Weights of a small GPT-style language model, trained from scratch on English Wikipedia.
Architecture: RMSNorm before each block, untied embeddings.
Each number is 200 + 40 x the weight over its row's rms, rounded and kept within 0 to 999. Layers, rows and columns count from 0. The size before them is the row's rms in percent of the matrix's.

# layer 6 MLP gate, 448x160, rms 0.197, rows 149-206, columns 0-39
080,165,147,267,283,250,238,222,204,155,166,222,222,156,260,252,204,156,192,181,215,253,220,210,247,215,192,176,198,168,178,173,219,115,226,134,199,187,168,192,160
111,226,155,148,126,241,236,261,166,230,151,119,155,182,163,223,179,271,263,199,166,138,184,189,242,206,152,269,171,124,181,255,171,217,271,185,151,155,216,234,297
111,152,223,266,282,237,197,216,189,235,258,164,228,231,193,226,245,223,236,209,160,240,173,157,244,145,168,192,253,197,201,150,186,237,181,186,194,173,181,184,230
108,181,158,210,176,233,230,224,170,182,226,191,197,249,151,188,98,253,197,166,260,181,214,218,236,199,196,225,175,200,219,234,120,160,169,75,235,84,180,216,214
100,224,218,227,184,160,126,188,123,160,169,166,174,160,181,207,226,265,170,265,134,181,180,199,236,242,220,217,222,112,227,164,255,169,181,179,194,134,160,234,191
109,124,147,156,335,230,279,199,165,223,198,160,196,233,229,183,194,186,55,206,147,238,287,149,171,172,238,160,220,162,131,204,219,198,206,174,200,158,142,235,199
106,253,141,209,157,149,232,171,193,294,168,240,210,147,201,228,212,262,183,212,161,247,176,216,240,119,217,251,232,196,202,161,212,192,210,274,177,205,180,262,215
111,192,189,210,226,222,228,131,214,115,179,102,206,180,179,182,156,200,206,171,231,181,223,236,177,189,171,130,252,165,180,177,226,243,304,178,288,166,222,221,164
101,194,234,181,175,248,198,161,291,199,166,173,222,243,234,170,181,201,193,111,228,208,160,204,148,267,202,268,186,240,224,174,158,243,190,205,217,145,214,191,214
087,225,260,290,186,140,152,135,183,231,238,264,230,169,277,139,119,317,204,211,256,202,191,260,134,190,266,203,232,212,214,225,236,212,260,156,196,158,171,212,168
096,201,185,261,253,247,150,204,190,297,232,231,171,193,192,182,171,236,213,166,203,141,209,204,233,196,241,163,155,89,140,199,182,149,258,233,160,194,177,135,151
107,140,237,183,190,211,194,176,163,165,188,203,156,202,250,181,198,226,253,192,195,164,219,179,239,207,222,191,200,261,246,235,212,206,243,218,204,151,145,186,187
087,200,252,216,247,223,168,214,202,274,216,235,157,174,210,229,124,215,252,219,147,180,228,209,155,175,275,205,203,237,208,250,197,222,221,161,191,203,231,173,242
107,121,201,204,140,208,173,187,238,179,156,155,164,206,145,205,197,229,199,231,252,234,203,259,230,190,117,191,230,180,162,205,187,223,228,221,136,208,133,198,221
105,155,165,190,200,181,129,251,201,208,130,262,186,145,186,260,203,225,183,150,169,227,196,121,279,182,183,186,187,134,232,186,233,263,214,232,219,120,144,239,235
108,120,186,156,203,187,217,181,156,185,166,226,189,197,222,187,219,178,238,243,123,254,186,102,134,223,168,214,209,189,244,232,130,206,307,114,240,133,155,175,222
091,152,178,260,124,210,251,156,186,198,219,208,149,235,177,180,128,182,204,200,208,213,217,188,222,212,236,227,195,184,238,239,257,261,131,267,258,182,174,291,244
094,199,144,239,141,224,125,296,221,259,208,166,154,192,166,197,238,197,159,197,225,202,145,175,225,213,167,180,176,158,135,224,157,193,104,184,45,200,146,230,233
102,249,175,219,194,249,251,230,165,333,248,244,230,157,235,123,111,175,219,166,192,199,166,197,211,185,211,206,224,277,215,162,136,223,225,143,201,171,153,184,194
093,153,179,202,186,176,217,201,180,154,190,219,145,183,208,286,234,155,169,244,171,245,180,207,219,243,179,227,111,251,257,176,267,220,208,217,244,207,199,143,196
110,176,195,159,197,239,185,202,181,265,153,146,285,155,174,179,183,200,187,180,126,227,175,201,183,260,187,236,160,173,199,169,259,224,181,207,100,141,188,218,129
108,243,174,123,216,261,209,125,169,302,162,188,199,107,211,159,166,183,214,244,215,233,245,143,255,165,194,223,209,223,251,145,198,182,238,212,218,257,185,242,259
105,222,249,212,265,241,216,157,174,161,159,231,208,246,221,210,234,145,252,205,177,181,253,114,157,257,206,169,240,164,181,154,240,253,212,154,234,251,160,247,240
085,189,257,253,227,163,246,166,209,150,236,193,174,191,218,208,143,212,172,193,136,193,195,185,153,174,149,199,189,193,183,184,156,245,166,198,104,135,205,190,197
104,176,169,198,250,206,240,206,179,194,157,230,238,214,239,156,125,247,189,155,173,205,224,183,189,216,287,251,198,160,236,175,202,161,226,167,207,193,165,181,154
118,168,222,164,180,240,201,166,207,161,96,268,241,228,145,213,159,208,215,144,191,189,200,190,143,236,250,196,203,212,188,209,159,148,151,231,143,252,195,184,185
097,225,174,230,256,201,200,229,179,203,145,176,226,213,242,210,212,258,135,196,267,254,202,201,172,152,131,174,186,212,167,203,196,149,123,154,262,175,267,226,200
095,190,291,197,198,244,195,192,165,325,239,235,253,199,204,229,182,164,196,133,261,201,231,225,145,163,166,133,213,189,220,171,159,176,143,220,194,223,181,221,162
082,143,172,205,204,272,167,133,143,224,210,164,204,136,137,147,197,138,138,220,232,267,145,285,176,262,245,181,167,221,206,211,227,252,243,206,162,206,213,174,145
096,200,210,246,195,188,195,109,189,197,189,237,175,200,213,174,211,229,246,174,208,132,155,150,252,214,187,233,258,220,240,153,155,247,272,216,189,273,202,207,244
074,275,170,185,248,273,188,193,192,245,208,166,240,191,228,211,241,183,160,174,144,204,212,235,196,179,202,139,176,179,246,196,156,219,239,240,253,210,306,221,221
109,166,168,229,265,211,205,232,164,146,248,215,218,160,205,169,278,175,184,145,199,171,160,179,181,177,189,213,232,202,122,166,220,149,245,83,203,290,188,223,184
092,213,175,133,176,234,273,215,156,225,247,217,178,211,173,197,169,215,257,194,245,225,234,230,212,163,175,179,119,189,179,248,117,206,251,252,145,223,189,184,255
110,270,234,175,229,216,226,180,223,168,200,182,222,211,226,182,308,124,209,235,153,271,245,193,203,221,227,245,168,174,135,228,176,229,178,158,183,264,200,245,186
094,146,89,142,214,225,157,169,162,201,188,246,189,203,240,225,176,167,119,136,199,203,215,258,247,203,173,206,248,203,205,256,207,163,141,219,214,238,241,157,138
116,109,230,165,164,104,195,207,109,212,234,176,190,181,180,169,290,181,231,224,253,190,215,125,239,117,143,212,124,146,182,191,207,235,193,184,252,213,205,203,232
101,206,234,251,228,163,233,215,202,137,195,207,186,270,129,157,212,210,201,189,233,230,220,292,201,213,164,266,205,125,243,122,140,234,268,215,148,171,245,183,145
092,136,126,251,239,275,188,152,234,198,210,133,185,129,144,251,176,212,162,199,258,268,159,242,158,168,194,154,190,165,240,226,227,240,182,204,115,273,163,104,191
082,219,215,241,201,270,157,224,178,126,127,280,216,197,197,166,181,200,190,131,211,255,230,247,275,191,229,148,187,214,167,285,182,150,150,238,188,165,209,212,201
100,176,179,187,233,178,187,146,125,202,142,187,227,190,178,196,227,232,151,201,216,269,200,166,245,248,274,140,218,210,266,182,173,182,194,163,210,147,111,197,176
099,233,172,185,220,225,188,193,158,236,178,139,167,195,148,251,208,167,284,253,192,236,262,156,224,163,249,157,244,175,225,191,231,104,174,263,213,193,199,166,235
082,172,197,180,209,185,235,162,185,163,185,128,180,205,190,253,194,211,157,178,220,220,210,196,178,267,229,284,223,179,249,345,256,145,154,199,144,182,195,259,141
101,213,214,225,180,180,209,212,194,141,162,209,160,236,162,217,206,160,219,229,189,210,170,214,286,131,169,151,279,171,221,207,177,216,240,242,186,191,223,186,201
103,192,197,229,174,167,164,203,206,184,235,248,261,174,231,141,186,184,194,240,139,153,230,239,186,181,183,191,148,202,135,212,263,324,203,235,160,214,204,220,154
089,230,123,259,169,181,126,162,192,243,190,97,198,192,157,116,160,249,215,153,152,195,194,216,181,203,156,215,236,199,165,164,133,215,170,183,186,175,228,169,184
092,244,238,190,180,172,186,180,252,149,213,185,117,184,178,212,234,248,229,170,170,223,192,221,221,163,158,196,244,179,221,192,177,172,276,189,227,228,110,183,157
109,151,132,129,244,146,175,233,174,262,230,186,158,166,154,270,171,217,202,166,190,178,238,278,180,244,176,184,209,115,181,225,171,108,245,166,129,239,212,233,139
105,262,157,176,163,172,171,237,258,153,190,261,201,180,207,204,231,115,191,235,112,212,189,288,212,181,239,206,189,176,219,260,125,244,261,177,208,242,187,218,219
127,281,217,171,75,237,221,232,208,253,226,241,225,226,155,227,241,206,198,118,167,164,200,261,232,177,267,182,273,234,230,131,182,220,238,179,199,217,102,188,247
107,261,214,137,182,239,253,203,198,179,215,281,213,229,252,178,196,189,205,181,221,203,175,201,162,229,228,160,169,252,161,197,206,183,157,149,211,213,177,294,217
105,205,200,234,221,153,195,141,185,194,196,172,192,120,166,132,189,275,187,180,125,162,246,167,251,212,214,175,98,169,216,248,227,173,253,202,302,148,201,209,211
090,240,317,169,242,215,274,220,193,132,149,215,236,201,211,225,242,232,213,175,237,228,225,193,190,182,158,162,180,181,221,222,200,192,252,182,236,175,233,253,182
093,290,207,251,196,161,194,122,186,160,243,192,186,200,251,183,183,177,200,161,247,206,184,251,197,204,134,155,236,220,164,202,214,125,224,156,145,122,171,195,198
101,226,218,144,205,141,152,262,152,185,148,208,232,245,112,228,165,231,172,180,207,184,229,210,239,223,204,173,240,115,171,216,238,225,236,198,223,243,141,201,243
047,204,203,180,210,231,173,160,246,304,182,167,177,193,176,196,151,211,220,212,263,225,199,166,160,226,219,155,237,172,265,184,120,217,224,226,200,157,194,227,132
091,252,280,157,246,238,238,144,234,187,239,238,301,174,242,242,226,189,172,266,222,133,228,179,237,169,163,246,213,193,283,245,222,157,285,142,186,237,179,211,171
099,195,228,171,283,213,257,217,154,159,155,204,215,222,171,171,296,203,178,194,185,189,256,174,255,241,170,278,235,159,108,179,156,225,190,76,178,138,134,172,197
099,125,280,176,226,195,62,215,151,217,182,208,229,199,187,202,278,214,192,270,171,117,251,174,178,201,171,199,222,187,261,191,199,187,241,167,168,248,197,137,237
# layer 6 MLP up, 448x160, rms 0.183, rows 149-206, columns 0-39
081,172,174,223,160,169,263,192,258,241,169,141,214,165,224,179,185,263,276,218,172,221,203,187,143,216,276,246,193,147,227,250,197,175,268,228,176,179,184,188,223
107,181,269,207,229,247,189,221,208,231,115,169,196,230,272,207,203,224,262,177,208,183,207,262,275,175,247,153,199,205,175,217,139,270,284,171,236,187,278,197,154
117,218,214,189,185,161,201,162,245,252,173,178,215,158,178,229,185,157,206,248,200,93,240,243,168,211,233,173,176,164,234,126,165,120,207,235,188,224,236,189,185
117,162,180,186,255,223,229,277,207,152,203,188,245,188,174,226,180,191,212,193,228,189,212,196,221,142,206,183,214,243,168,252,208,202,271,188,118,175,235,250,146
094,168,180,227,190,257,246,211,200,268,223,211,195,149,172,182,213,195,140,258,177,158,213,237,174,226,159,151,231,273,187,164,195,176,137,241,179,242,249,213,171
112,141,179,183,188,181,243,102,217,141,241,194,215,84,108,128,184,183,307,212,247,204,197,201,291,167,206,205,202,240,215,128,241,200,181,239,218,227,252,235,228
102,180,205,240,278,183,148,253,210,216,168,255,202,178,182,225,205,191,179,195,207,178,207,124,277,202,209,192,301,232,146,179,199,267,181,152,177,134,146,159,109
116,232,182,176,144,251,192,172,241,207,188,206,148,144,183,239,249,234,240,189,176,144,174,230,153,196,178,108,198,224,190,158,235,181,202,261,139,318,231,213,222
101,153,188,207,189,210,190,210,147,184,171,162,213,218,171,129,248,217,294,251,218,178,171,165,128,245,151,179,192,216,201,167,220,238,134,134,163,188,177,215,235
090,204,177,240,208,154,237,206,197,210,185,207,237,165,234,145,212,241,176,328,163,193,173,190,111,225,245,211,227,153,164,193,198,208,159,245,180,186,175,213,144
100,261,229,110,198,200,161,227,212,171,229,219,187,121,236,212,163,175,203,196,232,248,177,196,148,222,195,146,184,185,214,213,191,230,192,171,239,250,152,233,238
106,186,248,220,231,267,249,192,133,255,186,250,167,244,168,283,146,154,178,174,242,222,164,227,240,127,202,218,161,170,159,175,197,151,229,274,165,113,227,236,203
091,173,213,259,148,215,283,254,131,202,251,222,222,229,233,202,195,235,202,165,205,249,238,231,204,224,239,231,184,140,174,177,130,217,276,226,166,185,193,239,149
102,238,261,132,281,98,215,232,208,241,199,197,160,121,257,219,163,200,153,131,273,220,193,177,156,154,262,184,155,203,243,115,204,244,201,215,238,167,243,227,220
103,215,218,229,229,200,203,195,217,252,184,212,199,136,143,205,188,221,254,194,238,192,202,108,270,159,191,247,197,157,187,189,204,186,248,113,174,175,180,241,106
097,114,156,94,182,244,238,217,196,246,182,184,205,236,158,138,198,190,130,222,190,178,199,136,236,210,217,218,136,165,183,161,199,262,205,178,140,178,149,174,233
096,178,170,228,214,61,128,210,170,224,182,256,172,177,204,223,167,201,218,182,191,171,157,218,271,255,175,205,245,177,212,249,234,207,200,325,193,142,195,232,220
097,213,256,170,222,204,194,189,146,148,240,197,254,199,203,222,224,191,254,232,177,241,176,155,201,167,194,85,188,195,263,222,207,180,150,261,191,186,207,259,219
100,240,141,120,184,212,178,192,252,226,203,179,124,193,169,277,195,233,245,220,202,273,196,182,251,213,196,228,171,179,251,284,162,208,258,218,236,160,242,252,252
095,144,213,192,202,189,205,198,232,266,237,154,209,167,223,156,217,189,232,244,204,116,218,123,132,145,234,206,205,206,182,212,137,144,170,175,157,164,215,84,198
109,193,196,283,235,170,229,157,165,158,176,186,280,211,193,250,224,244,158,126,209,184,135,167,152,225,259,203,175,235,200,170,204,212,243,236,199,201,199,172,221
102,185,251,212,188,147,204,154,213,202,174,232,192,221,234,203,209,224,162,219,241,170,187,106,216,178,127,193,188,207,171,166,158,213,241,250,207,237,207,235,150
109,179,206,252,157,245,157,235,178,222,150,146,168,262,199,205,258,213,194,157,194,178,213,228,190,234,255,190,212,163,195,252,198,153,315,217,218,158,192,237,129
087,186,179,207,240,138,175,171,170,210,223,238,288,167,177,269,204,153,216,114,261,187,182,141,233,205,228,205,205,189,195,241,186,137,218,266,166,189,221,220,227
099,204,194,173,199,210,232,214,237,203,202,222,171,193,226,173,248,244,215,175,200,130,145,236,213,199,153,204,179,187,134,204,154,192,209,235,179,112,163,152,184
116,187,202,222,221,197,252,172,174,151,136,180,257,244,231,214,201,235,242,190,108,219,228,189,219,295,183,232,242,216,256,175,197,154,246,148,190,246,149,136,149
098,152,226,239,238,222,206,168,144,238,260,163,183,205,209,221,201,184,201,252,170,261,208,218,195,309,190,136,120,246,148,213,155,232,186,173,176,202,100,188,126
094,184,176,190,276,177,225,204,179,156,217,112,247,244,216,153,275,233,228,222,230,195,259,177,270,273,226,178,193,195,146,211,221,215,297,198,170,204,181,206,205
089,221,163,228,168,216,249,201,226,154,199,118,227,183,156,235,239,242,195,150,145,153,214,199,200,193,216,177,237,182,243,183,202,226,210,169,195,273,239,248,164
100,228,259,126,125,229,181,273,258,285,175,219,121,176,236,196,184,231,241,176,258,120,176,205,216,163,193,236,187,173,191,155,84,217,279,198,193,161,199,189,216
081,185,186,183,147,163,253,185,218,149,184,269,220,211,234,200,179,249,182,131,162,259,123,212,152,222,210,274,208,223,185,170,229,183,194,176,198,131,183,146,167
092,156,173,171,193,176,164,267,214,163,198,212,185,199,151,163,248,250,123,179,249,158,194,204,248,176,279,179,225,204,180,228,189,198,187,150,238,205,154,159,180
078,295,179,186,195,212,175,179,245,225,220,203,165,117,196,224,160,222,276,177,243,164,164,178,201,196,184,236,181,184,106,222,235,139,213,279,229,183,190,160,246
103,161,235,143,166,280,213,167,163,275,204,172,144,268,187,204,184,187,219,144,200,171,145,161,161,201,206,250,241,230,169,152,178,146,239,217,178,227,221,165,153
094,147,124,182,312,316,208,220,141,262,209,219,165,228,217,307,166,200,183,198,243,205,153,220,258,229,213,87,211,200,217,192,172,152,166,206,180,187,222,158,206
121,167,141,179,225,192,151,163,150,199,268,196,174,209,156,193,245,150,231,245,148,209,230,189,229,145,112,268,183,184,197,225,239,213,204,253,113,252,170,246,213
100,175,251,199,240,173,156,171,131,158,218,148,273,149,269,170,167,125,204,220,231,236,209,165,172,188,134,227,218,207,179,249,201,263,159,196,236,225,182,200,214
093,240,154,246,225,257,193,245,198,165,200,200,217,185,145,162,214,263,174,112,164,175,122,197,246,238,203,197,200,235,211,191,185,154,198,208,207,208,166,196,212
085,235,261,182,206,209,148,295,277,234,270,147,202,153,272,214,162,191,229,228,197,127,182,167,207,114,136,212,195,188,281,204,151,151,174,232,211,192,210,173,226
102,243,170,150,141,156,145,190,227,191,169,109,280,242,207,165,187,205,313,198,165,198,207,208,264,247,262,201,182,215,150,241,175,327,137,214,176,189,204,215,129
105,215,151,180,270,188,207,163,237,245,98,155,204,221,251,220,196,214,158,211,160,239,233,156,321,158,234,243,142,204,159,215,154,193,221,172,243,201,184,176,232
079,258,175,231,177,232,142,207,193,166,213,198,168,177,157,238,305,171,245,142,180,178,199,147,235,185,183,169,124,192,178,151,143,220,197,201,172,274,137,277,209
108,149,225,221,176,211,253,211,161,246,193,167,171,204,208,196,192,179,144,159,199,157,229,156,158,85,227,141,189,181,161,212,247,232,199,202,138,164,161,210,272
100,168,274,229,187,192,196,197,205,172,208,224,227,291,167,242,249,195,191,148,227,224,201,184,272,282,157,142,150,176,244,209,224,205,180,253,237,200,160,188,174
087,248,173,270,155,230,177,262,242,179,196,156,246,86,245,80,221,209,178,222,156,121,221,226,176,234,244,236,238,188,216,168,231,258,221,184,144,183,121,259,205
089,207,270,141,229,225,185,210,183,200,246,196,178,189,184,254,247,204,161,246,232,152,287,129,134,178,249,119,159,211,203,191,183,187,206,221,180,171,171,246,145
116,197,209,166,225,116,204,291,97,227,122,201,189,257,199,188,173,207,251,198,183,163,152,209,173,251,221,169,207,224,221,243,164,238,237,198,257,244,215,173,154
106,177,211,168,185,182,197,115,81,176,237,272,181,237,218,217,252,144,192,197,228,229,181,183,114,141,199,197,178,210,224,240,261,141,224,223,328,171,157,189,174
124,182,199,181,266,167,172,224,242,147,187,123,231,224,139,201,147,251,207,148,218,198,285,191,154,186,130,143,242,193,176,228,128,283,214,230,180,211,284,250,192
105,191,151,51,230,283,179,288,149,177,177,160,207,246,212,255,183,141,243,208,230,202,160,232,207,175,199,188,154,178,222,283,158,245,103,238,165,169,263,167,202
107,256,228,212,221,137,116,205,193,253,116,203,167,294,238,246,194,255,225,144,244,204,175,103,195,230,194,225,230,158,123,200,239,219,353,179,231,237,234,196,141
095,211,121,257,163,183,227,181,264,258,211,178,183,256,158,186,156,271,201,244,182,210,278,263,180,193,177,197,244,207,228,218,190,176,163,223,217,214,178,157,180
097,139,201,307,146,204,149,269,232,220,166,161,220,171,268,266,232,188,200,213,149,190,173,200,251,230,239,201,191,157,259,199,137,306,217,278,204,215,195,289,250
108,250,125,179,194,216,200,177,252,179,251,142,219,143,234,188,267,146,275,211,247,122,225,236,170,175,227,183,140,263,208,242,272,194,148,174,159,234,199,143,194
050,189,257,242,169,160,250,222,206,141,214,176,240,222,156,224,225,166,242,192,204,205,187,191,269,146,175,260,208,258,165,281,218,195,179,169,242,179,177,216,234
090,231,188,165,263,275,213,209,209,198,217,163,186,228,221,208,216,173,242,167,197,148,211,168,183,177,202,228,233,125,156,188,203,110,283,201,123,215,195,135,201
089,176,140,270,235,165,164,214,185,200,141,218,226,158,200,199,252,211,237,203,251,236,221,192,313,268,153,266,239,134,208,158,142,213,180,147,200,217,216,133,160
107,122,179,96,196,209,238,191,211,254,166,181,223,146,164,228,199,138,237,189,146,248,263,201,130,155,173,241,225,135,207,182,167,232,234,169,278,198,197,205,182
# layer 6 MLP down (transposed), 448x160, rms 0.0621, rows 149-205, columns 0-39
085,194,225,102,180,157,220,159,247,158,207,182,143,183,210,198,170,214,199,151,163,245,225,174,198,246,167,206,159,136,234,180,204,207,159,177,219,223,193,176,173
100,212,179,211,199,187,226,207,155,165,177,194,139,175,118,200,160,213,280,155,224,181,251,253,154,130,199,173,137,203,196,154,250,228,272,213,185,197,186,241,241
108,204,174,237,164,209,220,180,220,198,238,179,167,196,178,219,169,152,234,247,166,136,164,151,187,220,181,144,236,190,133,253,240,254,166,163,151,198,108,191,181
098,148,208,168,271,140,197,210,173,231,231,274,257,307,228,235,189,264,186,206,217,179,223,195,135,133,212,159,152,232,261,170,227,168,204,221,246,171,134,171,157
097,144,207,236,192,162,277,160,205,268,133,219,190,195,115,181,186,171,215,211,179,200,241,139,173,270,204,242,221,171,152,192,199,240,187,154,169,203,204,136,243
114,219,156,270,234,199,171,153,181,221,224,240,129,153,207,159,185,243,293,237,171,218,254,143,230,181,184,180,151,147,205,189,271,209,192,151,200,277,181,203,196
102,126,183,166,147,206,134,150,156,158,198,190,172,191,242,197,157,244,224,203,270,209,151,168,227,224,262,214,201,205,204,245,197,192,181,220,233,227,203,254,246
107,179,187,258,202,218,198,140,212,202,222,139,212,162,112,200,194,257,159,234,193,170,144,186,158,266,219,237,216,164,164,231,225,202,189,193,178,178,191,161,194
101,234,259,104,180,168,217,218,165,165,209,195,249,228,167,204,164,199,194,212,152,199,163,194,243,217,272,208,185,236,222,192,249,182,152,272,191,185,181,186,199
091,211,325,209,191,227,196,232,185,169,171,259,219,249,209,209,182,192,172,119,195,244,209,205,209,201,176,212,220,191,206,128,213,187,129,163,207,223,164,245,197
099,210,166,190,127,181,221,173,161,157,246,196,196,206,158,211,322,213,199,217,110,226,199,195,261,224,198,251,171,155,270,203,104,168,212,116,231,218,181,230,243
102,148,236,216,186,206,259,201,214,200,181,255,137,195,189,141,179,186,151,148,246,191,169,207,155,187,223,223,197,179,219,288,171,190,169,139,169,239,191,206,203
093,178,271,143,247,185,207,121,157,213,206,202,202,218,195,259,218,258,189,177,227,174,175,187,249,267,218,238,245,156,184,277,233,286,215,135,193,229,242,196,186
104,222,210,225,271,169,205,195,152,239,214,219,219,192,184,258,242,145,161,151,104,129,227,249,164,174,282,183,177,169,211,170,137,188,154,188,196,198,253,212,173
104,258,202,233,144,199,202,188,149,199,147,193,223,212,238,95,206,266,171,252,216,248,248,240,157,224,215,160,179,236,146,207,181,177,196,238,236,224,148,162,235
103,172,211,191,167,220,248,180,137,197,228,221,172,196,266,143,209,176,167,196,211,233,280,248,189,281,136,182,182,304,156,188,187,217,241,244,195,169,196,222,145
095,209,228,195,182,267,172,202,214,112,158,165,250,192,177,187,210,198,187,172,228,212,177,177,216,125,233,194,180,101,213,88,178,202,237,272,255,257,195,184,191
093,227,283,164,213,165,362,223,190,226,199,254,184,148,214,173,149,208,207,164,200,195,216,211,276,153,230,214,182,161,174,256,193,188,207,188,146,223,237,140,175
093,234,209,223,228,236,203,198,159,204,168,130,188,191,148,204,208,145,187,194,115,129,200,175,160,211,206,204,202,200,200,243,195,159,247,206,251,187,226,209,178
098,229,210,222,195,191,195,171,169,202,203,120,245,183,168,185,191,191,218,213,215,121,256,191,237,209,221,162,172,222,251,236,191,276,213,142,213,221,211,168,267
102,253,195,173,150,279,184,200,169,239,221,202,225,227,159,232,261,216,196,234,208,209,258,242,223,294,162,208,228,218,170,170,122,200,199,248,209,195,113,207,133
102,256,160,183,217,185,180,255,155,221,144,245,159,270,236,227,211,259,258,191,220,186,184,210,153,169,190,202,244,178,261,233,202,223,193,200,120,183,230,206,217
111,206,235,192,170,288,173,288,254,172,188,231,169,243,148,165,212,347,170,198,260,167,141,187,196,211,169,199,235,253,181,260,185,181,227,286,159,186,189,202,235
096,213,238,339,229,185,218,212,193,245,185,186,201,223,143,218,239,179,217,197,198,199,212,138,229,218,130,132,212,262,182,192,160,184,134,180,149,223,170,168,126
104,188,166,169,205,97,243,217,191,221,228,185,257,213,187,191,236,199,246,169,188,151,259,211,195,178,252,180,218,201,193,220,279,117,218,213,235,116,254,122,202
104,141,270,190,192,240,124,253,194,201,221,144,221,147,129,158,149,139,148,263,244,226,132,203,291,251,243,225,230,202,146,213,246,290,166,92,240,212,238,271,204
100,200,162,192,112,230,188,86,315,172,255,291,246,180,210,189,217,214,178,160,223,228,207,136,171,191,208,227,253,208,139,165,189,225,289,263,128,232,197,196,185
097,256,189,264,179,182,224,283,214,214,230,184,232,195,193,171,200,210,206,192,106,285,172,201,169,229,191,178,216,153,197,134,149,221,223,205,209,186,224,274,115
086,248,250,247,222,158,220,158,189,181,175,176,150,118,173,286,163,186,183,228,192,185,213,302,148,208,224,200,204,121,178,219,183,199,173,169,168,226,167,233,227
096,169,137,176,259,259,197,193,274,184,225,147,219,159,148,189,177,205,219,230,242,200,203,251,193,225,131,174,186,151,164,293,194,247,194,180,156,180,217,235,186
087,191,199,222,208,184,192,218,227,193,210,177,253,224,178,226,241,251,259,160,176,168,183,174,235,166,183,248,200,184,171,164,231,190,165,277,161,196,187,195,167
100,194,238,216,171,217,212,169,272,241,216,184,177,163,227,172,182,219,266,206,280,167,184,274,214,194,242,165,153,237,113,243,222,168,113,238,173,205,121,194,245
099,237,195,135,222,199,265,210,238,200,173,227,168,196,140,280,116,162,250,190,237,191,204,226,226,161,252,215,177,217,174,280,267,200,128,200,195,136,185,246,204
102,250,240,197,259,202,217,203,186,253,123,193,174,141,226,255,162,173,225,207,184,192,223,204,156,261,183,187,165,240,243,173,153,160,209,164,219,164,131,102,125
094,151,180,183,201,182,313,152,203,213,202,236,228,152,251,186,183,223,228,244,286,219,179,243,213,190,217,267,176,188,208,195,242,136,187,208,140,177,228,201,240
109,271,248,221,164,303,186,270,261,147,159,209,212,175,258,180,189,204,215,132,230,181,214,278,143,234,228,173,221,204,146,119,147,153,196,198,248,232,223,219,192
102,188,181,227,177,185,217,175,128,231,161,185,88,260,197,261,190,206,282,167,174,229,270,177,146,220,232,254,191,199,180,146,178,228,253,265,229,245,200,183,174
095,206,208,251,213,305,237,233,212,190,198,202,196,163,157,266,176,210,187,234,247,149,232,197,154,180,217,242,213,189,256,182,177,161,230,203,211,191,110,212,189
086,148,203,167,191,274,202,225,176,173,175,195,222,205,278,151,170,168,90,264,165,238,216,197,195,249,181,217,275,200,288,255,134,160,220,148,192,195,209,184,143
099,213,248,206,162,253,253,221,107,201,228,270,155,193,235,220,200,157,194,174,171,137,190,248,152,200,194,130,235,188,290,189,236,164,192,273,225,247,229,143,199
099,223,236,266,220,220,126,241,264,251,217,228,192,187,244,165,234,143,252,191,272,130,143,183,189,206,146,106,219,205,243,163,204,211,232,304,174,187,208,172,151
082,182,206,187,174,179,193,232,202,204,213,172,199,142,135,223,252,188,192,154,223,225,209,187,213,182,247,166,207,192,206,209,204,232,145,258,149,202,282,219,234
102,182,150,184,248,216,171,173,249,289,206,132,267,207,265,158,214,214,227,241,204,247,254,145,249,149,179,237,163,287,227,187,193,182,233,195,181,214,218,219,197
103,233,227,163,169,241,210,193,169,134,183,210,134,175,179,226,198,242,211,205,178,247,182,257,184,208,205,204,218,172,101,174,125,139,137,157,172,196,231,281,137
098,227,187,163,232,191,260,191,231,269,198,158,184,147,240,200,179,241,209,180,234,209,168,255,147,208,291,166,223,245,225,134,198,155,225,261,225,194,168,121,205
096,159,163,176,165,192,173,213,214,223,233,216,191,242,180,167,223,211,203,278,243,184,180,217,208,221,232,143,289,195,214,158,206,207,239,208,168,154,238,197,205
110,124,229,234,262,232,182,209,228,131,248,243,161,175,189,218,195,182,194,203,196,217,139,234,174,194,182,211,247,194,173,216,181,184,176,239,200,167,201,234,240
101,59,173,125,98,217,177,240,254,165,173,176,172,220,178,160,218,257,210,185,206,170,180,182,157,222,174,181,186,152,157,200,234,111,180,137,155,133,145,210,271
113,170,202,176,186,258,154,187,273,213,210,143,222,242,189,112,208,259,216,208,248,271,203,115,143,275,145,209,155,198,157,252,195,182,223,216,176,217,196,186,215
106,202,198,172,256,272,145,179,212,234,117,203,230,241,245,177,177,193,227,141,221,209,249,268,291,210,156,251,212,239,190,225,219,270,235,298,270,244,201,150,144
102,186,222,185,237,265,197,125,200,190,237,284,117,212,257,213,190,149,195,130,136,210,274,190,218,226,216,257,255,216,190,238,149,240,186,197,75,138,228,167,163
104,188,188,145,194,149,173,173,133,221,222,261,126,171,217,226,185,191,144,238,196,189,220,219,217,172,160,204,187,149,198,185,161,195,174,211,257,217,211,220,133
092,182,198,172,191,130,219,224,153,231,221,155,227,208,184,190,170,246,229,247,190,184,194,146,154,211,233,149,156,184,271,227,242,186,174,185,171,169,177,201,166
103,172,158,245,207,141,130,146,154,180,211,182,219,243,203,158,220,253,276,244,225,143,201,230,260,194,173,157,165,182,233,119,228,270,164,141,199,247,175,165,249
054,234,142,209,270,166,152,150,168,258,209,210,172,211,274,249,178,194,230,105,237,157,179,188,168,189,118,157,269,155,250,210,157,216,174,298,220,226,162,152,165
096,252,217,210,205,209,196,205,138,204,224,198,236,251,234,202,216,167,190,218,202,185,243,254,210,188,205,231,211,175,194,235,187,201,236,88,196,218,164,141,198
102,253,199,154,175,192,206,162,225,146,199,227,141,215,184,223,232,214,197,216,242,135,141,216,225,246,175,219,249,249,159,149,174,182,227,286,245,160,82,246,100